From a checkpoint of a small transformer trained on Wikipedia.
Size: 17 layers, width 128, 2 heads of 64, vocabulary 2707, 3.93M parameters.
Architecture: LayerNorm after each block, rotary positions, no biases in attention or MLP, untied embeddings, normalized queries and keys.
Training: a variant of Muon for these matrices, 141M tokens, 8582 steps.
Each number is 128 + 24 x the weight over its row's rms, rounded and kept within 0 to 255. Layers, rows and columns count from 0. The size above them is the row's rms in percent of the matrix's.

# layer 6 MLP up, 320x128, rms 0.185, rows 251-268, columns 0-127
size [ 75  78 103 100 111 107  90  88 112 111  98  98  93 106 107 105  97 100]
[[ 90 118 174  83 125 111 103  98  81 147 121 147  69 102 112 145 133 102  96 154  78 120 118 116 146  81 131 131 133 115 171 127 102 164 135 142 155 142 121 135 132 121 105 114 161 131  97 116 155 115 131 132 131 174 101 175 146 120 126 139 117 125 150 123 150 145 106 117 137 147  79 122 126 127 148 125 133 143 127 118  92 108 131 130  95 177 154 126 120 163  97 115 160 171 113 149  71 132 113 138  99 100  96 157 128 158 134  72  91 135 125 119 114  98 135 129 102 127 137 125 124 166  97 146 115 142 100 121]
 [120 155 146 103 130 161 158 134 124 175 177 128 158  85 177 113 140 143  63 140 114 147 100  98 123 142 139 159 128 127 149 134  90  99 122 123  87 119 119 153 127 134 124  89  82 126 113 152 155 127 123 157 128 118 120 153 129 145 128 132  95 114 124 136 138 173 128 113 108  84 132 105 146 100 132 111 128 144 127  80 144 150 149  97 145 153  61  96 124 149 127 143 123 151 136  76 176 147 160  85 110 108  95 123 101 128 112 113 115 144 143 139 147 129 145 129 127 123 118 143 152  75 140 113  93 141 140 147]
 [109 138 175 114 126 143 140  99 120 137 125 128 139 129 110 104 124  97 126 115 116 114 150  97  95 151 101 107 109 151 111 114 123 121 176 148 128 127 136 135 132 141 109 124 105 150 117 166 151  90  95  77 131 104 104  97  96 126 168 133 155 137 113 119 130 135 101 110 112 117 116  75 147 126 150 113 150 143 129 110  95 130 165 116 173  71 113 143 102 111 105 132 102 157 141 135 114 170 168 121 123 106 130 155 155 132 161 139 112 126 198 176 135 122 154  77 118 129  93 132 159 159  93 102 164 133 130 171]
 [145 152 153  67 134 118 112 101 106 147 119  88 132 182 121 108 154 173 115 103 137 130 119 115 145 127 147 106 149 140 104 140 136 162 164 158 102 104 120 149 153 104 150 156 136 151 137 136  94 141 137  79 167 119 107 127 164 150 164 142 148 148 149 137  85  85 115 125 127 116 151 113 135 134 156 153  95 149 132 129 121 142 116 101 108 151 120  96  94 121 148 171 158 152  94  65  91 141 152  98 104 111 109 107 142 112 141 100  94  80 114  98  90 126 160 114 146 120 130 113 130 133 126 132 146 132 160 115]
 [ 98 141 107 152 144 127 111 119 121  93 146 112 109 142  80 110  90 127  91 137 131 120 138  97 135 138 121 129 144 107 180 153 134 106  92 127 135 165  34 119 105 130 140 147 162 123 128 127 131 131 142 109 154 168 143 138 158 114 163 110  98 148 162 121 140 120 136 172 104 134 134  68 147 158 135 139  89 143  89 125 120 173 151 163 109 126 127 150 107 122 145 162 123 121 104 117 121 135  85 131 159 170 139 117 151 136 101 147 133 109 108  85 129 104 146 120 103  92 140 118 137 135 150 108 148 109 133  80]
 [143  94 125  95 129  93 119 103 151  72 127 139 103  91 127 122 123 112 161 163 134 167 133 196 128 109  99 148 129 134 130 135 137 128 107 163 113 163 120 136 118 147 116 142 140 129 129 141 134  95 125 139 161 118 119 148 117 150 104 153 115 131  98 106 102 127 149 113 149 121 111 109 104 167 141 134  77 169  96 121  75 146 161 131  91 213 144 129 148 112 132 117 153 121 132 135 158 143 149 127  93 111 132 132 116 108 144 165  89 108 130 184 107 107 141 122 127 134 138 138 153 114 161 170 132 113  90 105]
 [ 98 117  89 144 101 166  68 121 162 124 128 122 128 122 132 103 126 135 122 167  83 111 151 141  85 131 131 126 159 107 129 152 115 159 146 144 150 124 116 120 107 124 165 114 113 119 109 147 110 146 134 138 109 118 122 129 153 117 114 111 162 162 108 178 143 139  93 106 111 139 134 101 120 128 193 102 149 134  65 129 132 135 133 123 110 122 122 127 146 101 105 118 114 128 134 141  93 180 109 134 139  90 118 120  88 109  97 114 115  99 155 146 182 112 144 181 149 171 136 124 159  89  82 137 140 112 137 164]
 [108 119  98 161 116 122 117 134 113 120 101 115  93 127 143 119 122  90 105 113 159 105 170 107 128  87 102 143 132 122 138 136 151 142 143 159 110 104 168 145 136 169 154  99 164 113 150 144 149 137 115 187 114 133 127 140 142 128 148 122 143  69 123 122  89 153 128 100 152 183 133 112 136 142 109 104 151  97 108 112 153 100 112 109 148 167 136 155  80 141  95 161 109 175 113  78  94 120 137 127 165 147  98 150 123 147 108 100 135 138 127  94 107 113  90 149 126 149 152 104 165 134  99 104 130 103 151 135]
 [145 108 150  90 112 139 143 111 143 122 109 118 107 114 154 121  91 110 168 118 145 149 141 148 133 116  87 160 121 104 107 134 140 149 175  72 119 125 112 128  98 124 111 127 102 141 118 148 134 153 113 108 118 115 116  97 157 153 142 132 136  91  72 129 144 148  92 141 167 133 125  86 156 140 157 162 118 114 139 160 152 101 115 154  85  93 111  95 125 117 107 121  97  73 198 148 114 112 167 128 166  92 134 134 121 154 113  94 133  99 146 125 122 174 158  97 167 136 125 124 127 116 162 125 145 121 113 125]
 [102 116 195 105  98 145  95 106 108 110 138 159 134 119 114 147 149 170  90 120 131 140 127 149 140  85  68 136 124 108 128  93 123 155 136 137  97 108 143 127  95 127 112  89 142 146 129 172 123 149 139 108 117 135 120 137 169 149 124 156 125  80 151 110 121  79 128 100 146 135 192 153 152 110 145 123 107 127 100 117 140 114 119 118 130  89  96 162 124 142 184 133 147 106 158 166 144 143 146 120 123 122  99 125 165 107 102 113  97 110 156  98 123  93 145 138 141 139 155 131 119 116 137  99 114 122 108 178]
 [117 130 124 128 106 110 151 185 143 147 147 163  91 125 132 185 138 129 118 148  92 143 115 138 130 108 148 138 121  72 126 106 116 121 134 112  99 144 109 113 138 150 122  87 110 156 135 124 172 109 149  94 103 100 131 138 120 193  89 115 134 138 153 133 120 137 131 129 123 155 131 140 127 136 116 105 110 104 160 131 152 115 105 100 146 198  76 143 119 121 126 136 106 127 126 106 128 105 150 144 152 123 106  65  64 117 134 122 153 173 125 134 140 119 128 100 159 177 152 141 152 132 111 150 115 144 169 152]
 [112 135 185 149 137  91 133 171 136  98 118 147 144 128 102 146 148 120 124 139 151 146 133 100 141 129  84 137 134 152 102 149 104 165  94 171 128 103  93 119 143 150 143 140 116 163  99 157 138 145 113 127 133 119 173 163 145 133 114  85 122 133 159 106 105 120 180 144 154  67 156 120  95  97 116 137 131 107  91 140  99 125 141 120 134  77 142 132 158 142 139 149 137 118 130 136 141 119 151 123 124  96 150 104 107 109 138 127 117 104 155 111 144  96 121 133  91  81 167  69 112 138 101 100  86 105 143 133]
 [119 144 101 113 152  76 126 113 146 107  85 114 154 172  83 146 107 123  84  95 139 118 143 123 111 110 118 105 131 156 165 145  89 145 132 113 123 156 173 112 146  61 114 152 114 122 150 106 131 146 142 147 117 100 139 150 141 124  99 140 138 149  89  98 132 121 132 122 147 118 146  87 133 152 124 176 170 114 167 155 143 153 173 119 121  92 100 132 125 121 115 131 126 140 121  98 134 166 102 101 126 142 144 151 106 133 160 128 136  97  98 119  94 161  85  97 159 119 127 133  78 146 129 159 162 118 149 144]
 [113 139 117 147 172 119 152 123 141 143 125 145 144  86  98 118 151 135 100  88 129 142 156 129 117 112 104 155 106 159 127 129 133 133 140  93 136 126 166 160  97 162 120 182  99 134 139  73 155 133  92 138 108 178 144 162 114 148 157 131 122  97 113 143 146  85 161 158 138  89 108  89  76 133 118 154 105 166  80 157 124 142 159 156  99 134 166 154 146 107  96 145 117 144 144 144 147 125 118 111 155 133 131 106 161 127 123 104 114 139 113 144 123 145 127 123 145 114  99 116 117 103 153 115  85 103  84 100]
 [157 136  91 121 115 110 155 114 128 136 104 109 122 147 115 141 131 196  88 153 147 156  70 134 160 112 116 130 151  88 146 126 145  87 136 146 170 149 129 153 151 102 144 152 129 150 122 119  80  91 160 150 158 142 118 145 163  95 130 102 104 115 130 137 153 124 163 139  80 146 132 156 162 126 108  96 183 143 112 160 119 109 154 111 151 124 130 132 133 106 147 131 150  97 152 135  98 107  95 171 126 163 107 130 112 100 116  87 155 113 135  91 154 127 129 120 110 148 102 129 124  98 118 156 150 126 124  90]
 [174 136 139 110 146 158 153 113 130 158 134 126 138 136 104 119 118 142 118 133 121 159 107 123  98 156  99 166 135 137 117 164 127  80 126 147 150 153 137 133 120  97 161 150 136 137 123 112 138 117 139 140 116 115  77 146 104 112 116 110 162  58  65 130 151 140 106 115 148 106 134 149 108 170 155 113 160 142 139  73 112 132 180 152  99 100 163 149 112 122 100 167 127 165 135 149 112 100 126 151 112 166 139 158 144 104 112 103 161 165 131 112 140 171  92 139 135 131 126 147 137 116 145 121 129 128 177  98]
 [160  95 111 140 126 145 147 142 133 136 111 136 108 177 144 144 158  95 109 127 110 133 134 111 104 124 129 109  87 117 151 154 125 102 162 125  90 155  95 149 138 121 183 160 129 128  61 104 125 149 101  99 111 181 129 108 111 128 130 141  93 131 109 134 135  95 182 119 121 118 113 116 161 110 101 177 135  53  77 104 126  95 147 165 101 167 123 149 129 106 116  79 119 156  88 136 114 114 173 105 132 112 148 134  99 118 122 121 126 106 132 116 130 143 129 130 121 152 109 113 114 118 136 121 121 122 137 149]
 [149 138 137 116 119 142 149 167 125 112 153 156 103 142 104 143 126  86 105  97 139 140 104 100 112 170 210 160 114 105  92 132 135 126 101 142  73 158 149 103 131 110 135 146 124 167 161 153 103 129 162 134 147 145 151 178 103 135 145 126 151 153 136 123 130 144 152 134  92 144 147 122 101 178 162  90 116 131 135 103 111 147 157 122 135 131 143 131 101 159 127 159 130 142  93 124 147  99  86 118 118 165 143 145  97 109 126 153 139 142  55 118 141 143 106 121 138 108 108 132 144 162 152 132 108 116 105 111]]
# layer 6 MLP down (transposed), 320x128, rms 0.103, rows 251-268, columns 0-127
size [ 96  82  88  97 116 111  92  82 102 102  93  91 105  96 109  98 102 104]
[[153  90 147 155 143 109 148 186 139 133 161 107 157 146 144 114 126 172 157 121 159 155 125 142 121 150 139  89 117 113 109  97 116 149 144 154 147 112  91  94 101 125 145 169 112 102 120 142 122 196 141 123 145  72 110  99 134 117 128 116 117 167 130 109 143 125 129 124 122 126 148 120 105 122 108 130 109 153 105  99 146 135 109 139 116  54  94 138 135  99 150 112 131 134  85 141 158 129 136 116 144 116 149 142 140 130 111 164 132 136  86  96 107 160 105 118 127 131 166 153  73 100  81 120 154 147 151 131]
 [135 123 149 128 131 114  94 122 152 123 119 119  90 129 134 137 116 114 156 109 148 122 182 174 137 127 135  94 132 129 104 134 152 175 108 136 165 124 134 122 111 144 139 164 153 134 134 124 132 113 137 106 150 116 141 108 113 113 143 114 122 136 124 126  98  64  79 175 164 174 138 106  81 110 138 113 125 121 111 149 132 122 109 168  66 156 169 136 131 117 125  92 108  92 121 166 107 145 117 146 130 163 156 102 146 142 125 110  80 121 105 151 141  96 137 108 166 131 104 130 153 195 109 107 149  98 120 102]
 [133 157 131 187 149 130 127 149 128 139 113 121 153 134 101 148 128 143 136 120 137 142  96 135 154 112 206 148 150 112 128 149 128 148  93 101 141 141 102 109 111 136 134 127 141  93 126 111 125 188 140 141 119 144 166 148 143 136 127 143 101 126 120 127 121 123 124 147 147 148 128 162 149  99 132 169  94 108 104 140 147 116  80 100  77 144 137 115 143 172  99 102 129 116 123 106 147 112 118 108 133 139 137 137 105 111  94 150 112 103  59  90 153 126 145 125 148 139 143  87  69 129 163 123  75 165 110 102]
 [149 105 108 167 137 131 119 180 153  75  98 138 158  92 123 135  78 101 138 109 106 112 150 110  92 152 127 143 151  99 104 134 115  97  92  96 134 153 121 117 132 114 103  96 136 167 101 118 138 153 116 170 139 162 132 152 137 158 125  73 146 115 154  97 160 140 171 132  95 122 132 133 128 122 118 131 149 116 122 126 128 102 159 159 155 113 156 104 165  89 135  93 134  94 119 155 165 126 100 119 112 169 138 114 103  98 131 118 170 134 118 132 166 145  87 138 138 143 140 159 107 136 120 147 108 137  98 165]
 [174  94 134  90 131 122 133 148 155 144 110 132 120 143 136 151 146 115 147 120 110 113 113 175 134 123 155 142 126 126  87 113  98 153 164 157 123 147 205 162 178 107 133 136 131 135 143 114 145  84 151 136 101 116  87 111  93 137  86 103 143 148 113 139 120 108 157 106 156 129 113 160  76 150  92 147 192 116 163 105 112  90 132 107 138 156 139 103 144 107  92 131 147 130 142 116 112 105 134 107  77  95 117 134 131 111 114 137 123 147 139 169 126 140  78 132 131 147 106 121  95 124 132 134 134 156 122 136]
 [133  90 113 108 188 143 138 168 113 151 127  82 140 120 150 155 141 149  97  88 159 100 120 122 147 127 148  80 132 127 129 113 121 166 151 147 157 100 157 142 156  54 109  81 158 129 114 110 151 155 178 115 121 135 137 102 120 115 122 115 115 105 153 163 144 105 110 147 138 153 142 123 140  86 129 161 129 141 121 102 136 124 108 115 156 123 136  87 125 158 126 114 124 131 145 131 103 121  95 131 115 165 130 137 121 133 149 100 199 134 105 141 134 159  96 131 117 125  86 122 110 131 121  74 136 156 151 106]
 [123 135 158 131 143 102 200 144 111 156 105 103 125 131 127 143 124 115 132 116 130 137 108  94 149 102 129 110 105 151 156 135 119 138 114 112 112  96 135 102 128 149 113 163 132 126 112 129 156  91 108 106 133 116 102 149 112 154 162 162 141  65 129 102 112 124 157 167 154 151 123 125 106 141 102 150 122  86 169 132 154 138 127 107 138 107 126 144  98 178 159 112 122 128 134 108 131 113 135 115  66 159 126 118 177 158 190 150 155 151 114 115 106 141 118  78 119 111 114 115 139 150 155 126 106 150  63 113]
 [133 144 130 126 129 140 114 112 137  98 146 115 134 104 121 112 151 149 118 153 151 129 104 113  99 153 103 155  86  85 143 151 148 133 106  94 160 119 168 123 132 145 123 130  84  68 135 112  85 141  84 142 135 113 162 128 136 103 111 132 158 149 190 159 166 136 107 117  83 115 123 121 153 151 124 147 128 157 139  87 125 129  87 103 100 151 124 163 195 138 130 135  92 114 138 135 158 110 141  85 147 124 127 106 117 120 135 134 125 126 113 109 170 139 146 132  68 129 136 114 133 126 163 147 104 136 183 152]
 [ 99 138 111 150 100 126  99 156 111 143  99 160 128 102 135 138 142 122 127 156 104 109 134  96  93 174 141 144 147 120 168 108 130 153  92 159 155 101 146 109  65 132  93 161 130 132 137 129  97 113  99 122 129 146 162 133 128 119  92 144 103 133 146 136 125 143 137 106 107 161 133 113 110 120 133  93 152 150  73 118 123 169 165  94 164 160 113 114 130 158 122 146 155 133 112 123 131 146  51 146 102 161 108 151 147 109 150 145 130 141  94 136 179 121  86 133 151 127 113 159 134 137 107 137  81 114 127 146]
 [156 145 114  87 131 103 105 148 159 114 123 142 138 131 150 127 115 125 151 117 145  98 128  85 135 111 163 109 127 128 119 134 139  92 146 129 171 168 122 108 147 108 130 119 107 131 116 165 159 108 135 169 115 117 121 109  84 103 119  85 119 148 111 167 156 158  99 143 123  95 138 113 118 100 111 170 147 139 117 176 114 168 122 128 110 137 169  91 115 117  99 184 173 122 152  85  98 143 112 124 125 128 138 141 140 112  96 109 137 127 119 124 147 136  73 125  76 149 113 125 139 182 127 147 111 171 168 105]
 [174 104 140 131 143 110 132  99 103 164 105  80 159 126 133 111 123 151 105 103 147 113 156  93 146 113  88 140 146 174 145 104 117 169 171 180 165 106 135 116 132 105 112 151 109 173 126 106  85 138 172 123 104 122 135 161  94 130 139 139 139 117  79 100 106 126 140 107 108  99 143 122  74 129 156 181 137 135 115 116 149 162 142 123 138 100 115 144 134 116 111 123 161 170 127 126 148 128 143 108 155  87 153 108 134 168 127 101 113 155 115 116 144 133 128 121 101 142  93 123 128 104 116  97 154 142 132  92]
 [159 102  99 149 125 133  97 142 112 153 111 126 127 139 129 126 128  92 107 109 148  59 112 157 152 124 158 133 116 112 113 110 140 103 219 108 147 131 157 130 117 136 136 190 104 122 113  86 109 124 181 129 126 150 120 106 118 118 110 127 127 124 108 127 173 130 106  83 145 181  99 152 128 139 147 107 127 126 181 133 137 128  94 100 139 138  93 134  97 149 137  87  92 113 124 106  98 171 112  98 122 126 123 110 112 124 142 162 133 141 139 124 136 140 135 143 151 151 132 123 129 124 174 112 179 142 117 149]
 [162 101 151 176  91 137 101 162 133 129 112 116 103 108 122  85 122 134 152 160 121 121 127 124 144 130 124 175 160 160 117 114 160  96 128 151 176  97  99 135 128 149 145 141 172 161 115 138  92 121 134  90 129 128 135 123  95 128 127 102 146 147 174 127 110 111 129 193  97 129 102 132 132 133 134 111 124 130 108  64  87 117 123 137 119 124 128 129 171 122 124 168 139 128 105 129 122 107 145 103 116 112 140 157 142 160 100 175  98 142 135 112 180 136 130 112 102 121 127 148 164 104  87 103  83 147 114 108]
 [144  73 101 117 107 128  99  93 173 114 124  82 112 177 151 111 128 100 160 145 112  72 130  86 153 136 120 128 111  95 158 125  84 148 130 128 158 140 148 120 127  77 131 122 135 144 154 161 153 119 189 141 138 127 118 114 116 112 119 118 153 160 169 108 129 114  79 130  88 132 138 166 147 136 156 125 130  98 157  90 148 127 152 109 149 137 120 120 127 165 147 114 144 115 114 139 131 127 153 127 119 115 151 135  85 142 109 145 148 106  96 155 118 126 112 153  77 159 138 126 164 139  91 140 118 125 131 170]
 [ 85 182 161 134 140 119 112 122 132 134 133 162 105  89 138 139 108 105 196 169 130  88 169 100 110 126 140 136 122 158 168 123 120 127 139  98  80  94 129 108 172 126 110 106 142 125 108  99 149 142 115 141 131 147 153 119 123 110 135 131  97 115 110 110 115 130 116 109  53  96 114 117 105 102 103 140 107 148 188 133 137 127 112 152 143 143 157 138 109 167  89 142 144 116 111  88 162 149 132 148 140 127 163 109 150 144 128 125 117 102 104 118 135 120 135 115 166 113 148 159 114 137 148  99 141 169 157 135]
 [107 134 161 125 113 103  84 164 118 146 110 126 141 130 106 140 132 111 151 141 145 120 110 117 126 130 148 115  91 108 153 103 157 178 107 121 136 117 110 120 124 131 131 102  70  80 129 104 113 171 103 122  90 119 120 141 219 119 133 110 133 188 151 107  76 117 156 146 136 119 152  97 152 114 139 131 121 134 118 143 118 170 118  97 142 112 140 116 183 150 133 102 137 131 146 122 133 162  93 121 168 141 147 123 134 147 144 121 146 114 108 134 126 110 129 145 187 123  84 128 122 104 150 165 120 101 105 104]
 [138 140 146 154 167 153 152 115 146 122  98  72 166 104 109 100 149 127 126 114 123 149  96 114 156 120 149 121 125 136  69  92 142 146  92 122 119 103 139  88 113 146 141 119 145 139 145 151  96 112 137 114 156 124  93 122 118 162 102  95 139  89 130 118 115 154 114 140 170 133 170 178  91 122 131  88 124 173 171 134 120 155 103 114 117 128 163 117  82 136 160 145 181 112 125 119 173 118  92 149  96 133 144 102 130 162 137 138 166 113 130 137 108 125 138 110 140 137 120 135 154 140 108 137 146 120  85  91]
 [151 125 102  85 132 119  70  96 121 151 144 119 120 127 147 101 143 156 121 174 134 139 150 151 157 149 137 161 103 145 124 105 121 138 114 134 143 165 127 143 126 128 119 111 150 117 130  73 103 171  99 154 122  99 112  89 138 125 125 120 120 122 129 151 102 127 109  97 139 142  97 109 177 120 106 159 131 154 124 181  77 106 110 140 110 113 129 104 151  90 122 108 102  94 144  49 111 157 172 145 163 111  99 129 132 166 154 157 112 117 155 119 119 132 150 149 126 148 160 130 121 112 144 151 129 152  90 133]]
# layer 6 MLP gate, 320x128, rms 0.177, rows 252-269, columns 0-127
size [ 74  93  91 111 112  92  71 113 103  95  94 104 100 112 108  94 109  85]
[[141 149 125  99 124 155 139 140  82 158 169 114 145 115 133 125 148 156  45 132 125 140 122  65 119 129 148 141 139 142 137 155  90  73 136 113 131 158 103 156 137  67 114 146  96 121  77 118 121 122 136 138  93 119 164 105 140 134 135 142 125  95 145  74 160 139 158 149  64 117 128 111 141 110 115 137 149 149 103 121 157 154 163  99 147 170 130 108 123 109 132 137 115 118 105 110 136 125 131 126 114 131 140 151 125 115 115 130 108 125 152 140 153 108 159 153 120 139 143 136 132  98  88 130 139 100 126 180]
 [142 148 159 142 116 140  94  79 119 134 116 141 159 116 124 117 186 113 151 112 137 124 115 103 121 130 107 126 149 134 161 151 136 120 167 114 149 155  94 148  96 171 174 109 149  99 128 153 151 183 116 121 115 140 150 119  95 165 158  80 136 170  72 119 157 116 105 152 118  73 100 119 112 129 158 116 131 124 138 146 139 155 143 144 106  77 134 141 147 142  81 145 115 129 129  92 148 131 130  86 142  89 105 123 129 111 137 156 143 136 127 109 132 158 101 153 105 159 101 152 124 107 141 110 113 104  96 116]
 [165  98 130 102  95 120 120 144 127 152 151 107 100 137 141 140 151  66 121 152 108 153  72 130 104 145 139 139 110  96 134 142 100  87 149 100  96 127 130 101 151  60  87 117 121 157 106 121  74  92 160 120 122 163 134 167 147 165 140 153 101 176 131 131 134 156 159 168  63 115 112 113 141 106 156 103 102 141 147 124 161 124 152 108 118 141 139 111  98 130  88 143 130 104 138 150 133 120  96 155 129 116  87 109 125 134 136 133 135 141 108 100 115 133  99 123 123 134 118  97 142 122 111 130 137 150 140 132]
 [117 135  90 167 152 121 146 126 130 150 103 157 129 127 123 116  92 144 158 100 121 124 120  91 126 127 104  99 111 164 171 131 124  81 114 133 147  91  69 125 132 114 131 139 123  83 100 140  97 132 102 123 122 121 154 159 108  91 156  93 136  91 116 164 140 109 116 158 117 113 128 102 104 152 149 107 136 104 134 150 115 178 123 161 126  85 121 163 115 138 148 180 180 132  92 146 156 151 127 125 130 111 128 104 156 128 135 122 142 116 169  75 111 105 160 112 128  78 166 134 144 121 138 106 115 119 124  87]
 [116 112 135 153 120 105 133 143 110 165 140 115 172 121 112 126  88 104  76  95 108 109 128 106 130 143 130  91 155 123 100  75 161 104 159 121 161 160 157  97 127  64 122 145 123 131 146 145  56 134 140 141 153 126  83 117 132 113 148 129 138 138 111 133 162 166 134 140 112 148 132 138 107 107 145 166 126 162 119 137 121 111 136 109 134 110  88 166 172 112 166 114 122  89 132 139 122 138 155 134  80  92 146 126 163 117 155 120 160 111 144  89 142 120 127 133 102 137 120  99 111 106 139 103 164 155 138 146]
 [117 112 136 128 135 148 110 104 173 112 171 135 146 117 112 136 112 163 108 138 123 156 148 137 103 145 131 104 167 128 108  92 152 143 182 112 136 172  74 125 125  78 138 180 114 120 106  83  82 169 159 146 128 179 127  92 131 127 144  95 115 183 120 139 138 135 114 123 135 112 106 108 112 110 134 109 138 153 149 146 108 145 101 146  89 112 136 106 125 125 123 153 149 130 115 125 109 154 129 133 155 126 142 124  68  93 135 128 107 108 136 142 153 156 142 128 117 108 147 131 123 124 131 124 179  90 188 156]
 [173 116 157 107 117 114 135 147 158 111 143 140 113 140 112 147 155 134 157 112 116 112 104 115 124 125 131 122 143  79 138 124 130 122  81 132  79 130 162 132  75 123  91 159 101 108 103 102 132 128 171  61 131  93 138 116 123 167 123 114 122 170 129 176 147  74  95 110 117 121 120 178 128 132 152 159 114 106 122  91 121 142 100 126 135 151 112 118 174 126 125 152 122  96 111 163 122 136 116 138 102 107 141  92 126 136 119 111 144 138  80  94 171 106 161 118 149 150 113 157 113 147 127 149 120 118 106 161]
 [131 118 134  66 116 119 145 107 114 117 152 126 149 148  96 123 118 159  97 141 140 116 129 162 128 134  88 151 118 108 152 117 129 163 137 154 142 149 122  75  76 134 124 148 134 125 104 175 140 116 116 150 144 125 115 161 101 102 162 115 123 134 117  93 118 123 142 127 163 106 129  82 104 159 118 128  97 134  76 120 105 146 156  38 105  77 117 125 161 115  97 131 134 160 144 145 131 157 142  96 129 132 161 139 138 146  94 109  82 138 123 116 138 121 175 130 139 154 124 131 105 114 166 136  98 113 123 110]
 [116 165  83 117 196 100 122 122 105 121 108 158  74 105 173 162 126 124 122 144 130 124 132 116 145 119 175 142 134 118 108 107 127 143  81 105 100 158 119 113 107 137 113 113 164 112 108 137 188 127  97 124 110 122 136 118 142 155 137 158  95 160 146 120 157 101 110 114 113 128 129 119 154 126 110 104 134 157  92 113 153 126 142 125 133 183 178 162 115 130  65 124 111 130  82  90 105 110 121 158 174 110 140 143 116 125 122 172 119 115 131 138 147 127  93 108 117 111 140 165 121 126 136 127 122 149 157 131]
 [148 111 111 165 133 143 126 159 128 137 113 100 148 152 154  98 113 127 163 110 102 142 127 101 168  93 118 147 143 120 135 116 123 127 111 139 122 102 129  97  92 104 101 166 113 171 121  91 121  96 166 120  92 118 158 150  88 188 156 123 109 104  87 144 144 120 136 108 139 118 140 142  75 132 137 178 105 103 147 114 141 151 127 158 126 147  92 153 200 139 109 107 129 172 181 133 145 125 112 144 112 102 151 137 146 135 144 146 148 139 166 107 122 103 169 131 110 142 152 159 104 139 111 113 120 113 118 155]
 [162 137 123 167  97 121  87 131 149 142 136 165 130 139 111 145 158  99 105 116 145 143 130 100 110 162 157 159 110 130 100 143 188 157  82 145  80 108 150 127 153 155 143 114 171 156 129 147 131 108 164 144 148  91 174 128 170 143 118 122 125 116 176 122 138 113 160 165 191 103 158 167 150 124 115 191 103 118 123  91 133 153 125 109 110 135 137 121 107 154 126 132 123 119 129 109 109 126 149 143 172 146 112 137 114 126 126  88 162  95 138 159 130 151 109 116 117 124 126 115 127 166 122 129 114 111 124 145]
 [ 57 129 122  85 177 106 154 116 151 145 101 144 143 138 111 129 109 119 116 103 138 103 142 139 139 136 145 100 132 133 191 133  86 165 125 147  98 102 143  72 141  95 121 132 107 129  92 128 125 134 132 123 110 154 107 152 131 118 105 118 117 136  89 137 148 132 143 118 104 133 155 142 108 156 122 104 191 102 135 162 197 128 121 153 144 120 119 152  80 137 142 168 141 144 136 162 174 143 102 115 127 146  68 141 135 112 113 147 130 103 102 110 120 128 121 143 116 104 138 152 122 137 134 151 152 129 141  84]
 [118 105 132  79 126 147 119 106 105  96  84  84 173 115 164 100  82 127 142 151 187 128 113 115 135  97 107 121 132 121 154 145 144  98 118 104  83  88 118 167 131 138 100 135 130 127 169 144 144 143 164 130 160 104  85 118 154 128 116 117 141  98  96 116  98 136 114 100 134 105 150 186 124 103 156 168 141  84 134 119 162 109 125 181 144 145 136 116 147 118 108 141 115 149 107 151 143  78 130 147 115 127 116 142 113  91 142 117 122 144 117 136 122  95 138 146 109 115 124 118 155 124 133 134 174 137  90 100]
 [179  91  75 116  88 112 140 101  82 150 120 109 133 172 107 121 157 175  77 107 143 127  63 144 114 123  69 132 137 114 125 170 159 130 123 151 163 155 106 147 118 152 159 138 143 118 160 116  94 129 130 147 129 118 101 159 132 158 129 127 143 126 128 130 143 104 153 113 139 150 167 153 163 107 102 138 123 138  80 123 138 114 149  96 116 117 137 120 126 108 113 124 142  96 132 129 108  85 109 111 134 163 110 132 122 116 135 128 178 124 160  92 127 155 150 106 104 133 114 150 113 119 116 141 166 107  94 150]
 [ 96  99 151 102 138 140  94 106  65 106 138 166 119 113 143 121 146 130 158 158 166 132 145 167 127 134 113  64  81 131 129 116 143 156 113 117 188 131 131 111 141 139 107 109 145 104 126 177 137 119 114 115 114 119 135  98 156 125 105 111 120 182 171 112 126 126 136 113 135 128 134 152 181 118 124 149 101 114  82 138 157 150 106  99 154 123  82 110  90 103 127 130 111 128 152 133 129 171 146 165 161 131 121 125 130 131 130 112 112 102 112 149 141  92 109  96 120 136 153 105 132 125 106  97 127 123  75  98]
 [113 148 127 113 126 120 137  94  98 144 127 140 147 115 116 157 110 143 133 149 147 121 106 131 160 140 169 108 143  86 127 118 177 166  75 121 209 154 120 128  65 138  99 120 144 129 164 145 143 145 147 134 128  85 103 145 119 138 110 110 140 154  95 145 139 157 121 152 114 159 154 167 105 184 176  95 111 150 119 140 127 167 145  82 135 124 154 119 121 162 130 110 122 112 146 128 106 111 118 122 137  94 129  91 113 146 143 149 125 145 112 154 161 150 171 103 113 150 124 129 108 142 124 107 142 146  86 135]
 [147  95 100  74 104  98  77 120 120 135 140 115 161 151 148 119 127 132 159 130 133 120 105 120 134 135 132 148 137 162 122 152 172 116 106  99 104 163 130 135  84 133 123 100 184 161 127 102 174 147 110 127 120 129  55 130 137 145 115 114 100 113 154 143 137  85 114  99 123 107 105 124 153 146 150 187 127 149  77 133 114  84 131 111 137 121 118 130  89 132 116 110 142 170 152 111 143 119 133 107 133 104 124 124 155 159 179 105 133 140 116 109  89  88 146 109 119 146 147 151 132 148 150 141 119 158 109 146]
 [148 100 151 120 150 118 113 138  87 131 125 101 152 122 127 114  92 123 172 112 153  81  99 138 115 171 146  92 105 126 121 166  71 124 118  96  77 177 115 106 109 103 116 111 118 130 160 180 137 173 108 153 139 151 128 172 121 137 149 127 152 132 141  97 119 157  99 112 100 128 118 124 145 105 131 153  94 160 152 117 166 116 128 163 160 154 129 107  65 134  87 136 132 118 118 151 129 114 125 143 120 120  94 118 136 152 158 154 107 127 127 135 131 117  98 119 170 139  84 131 125 128 157 127 110 161 143 158]]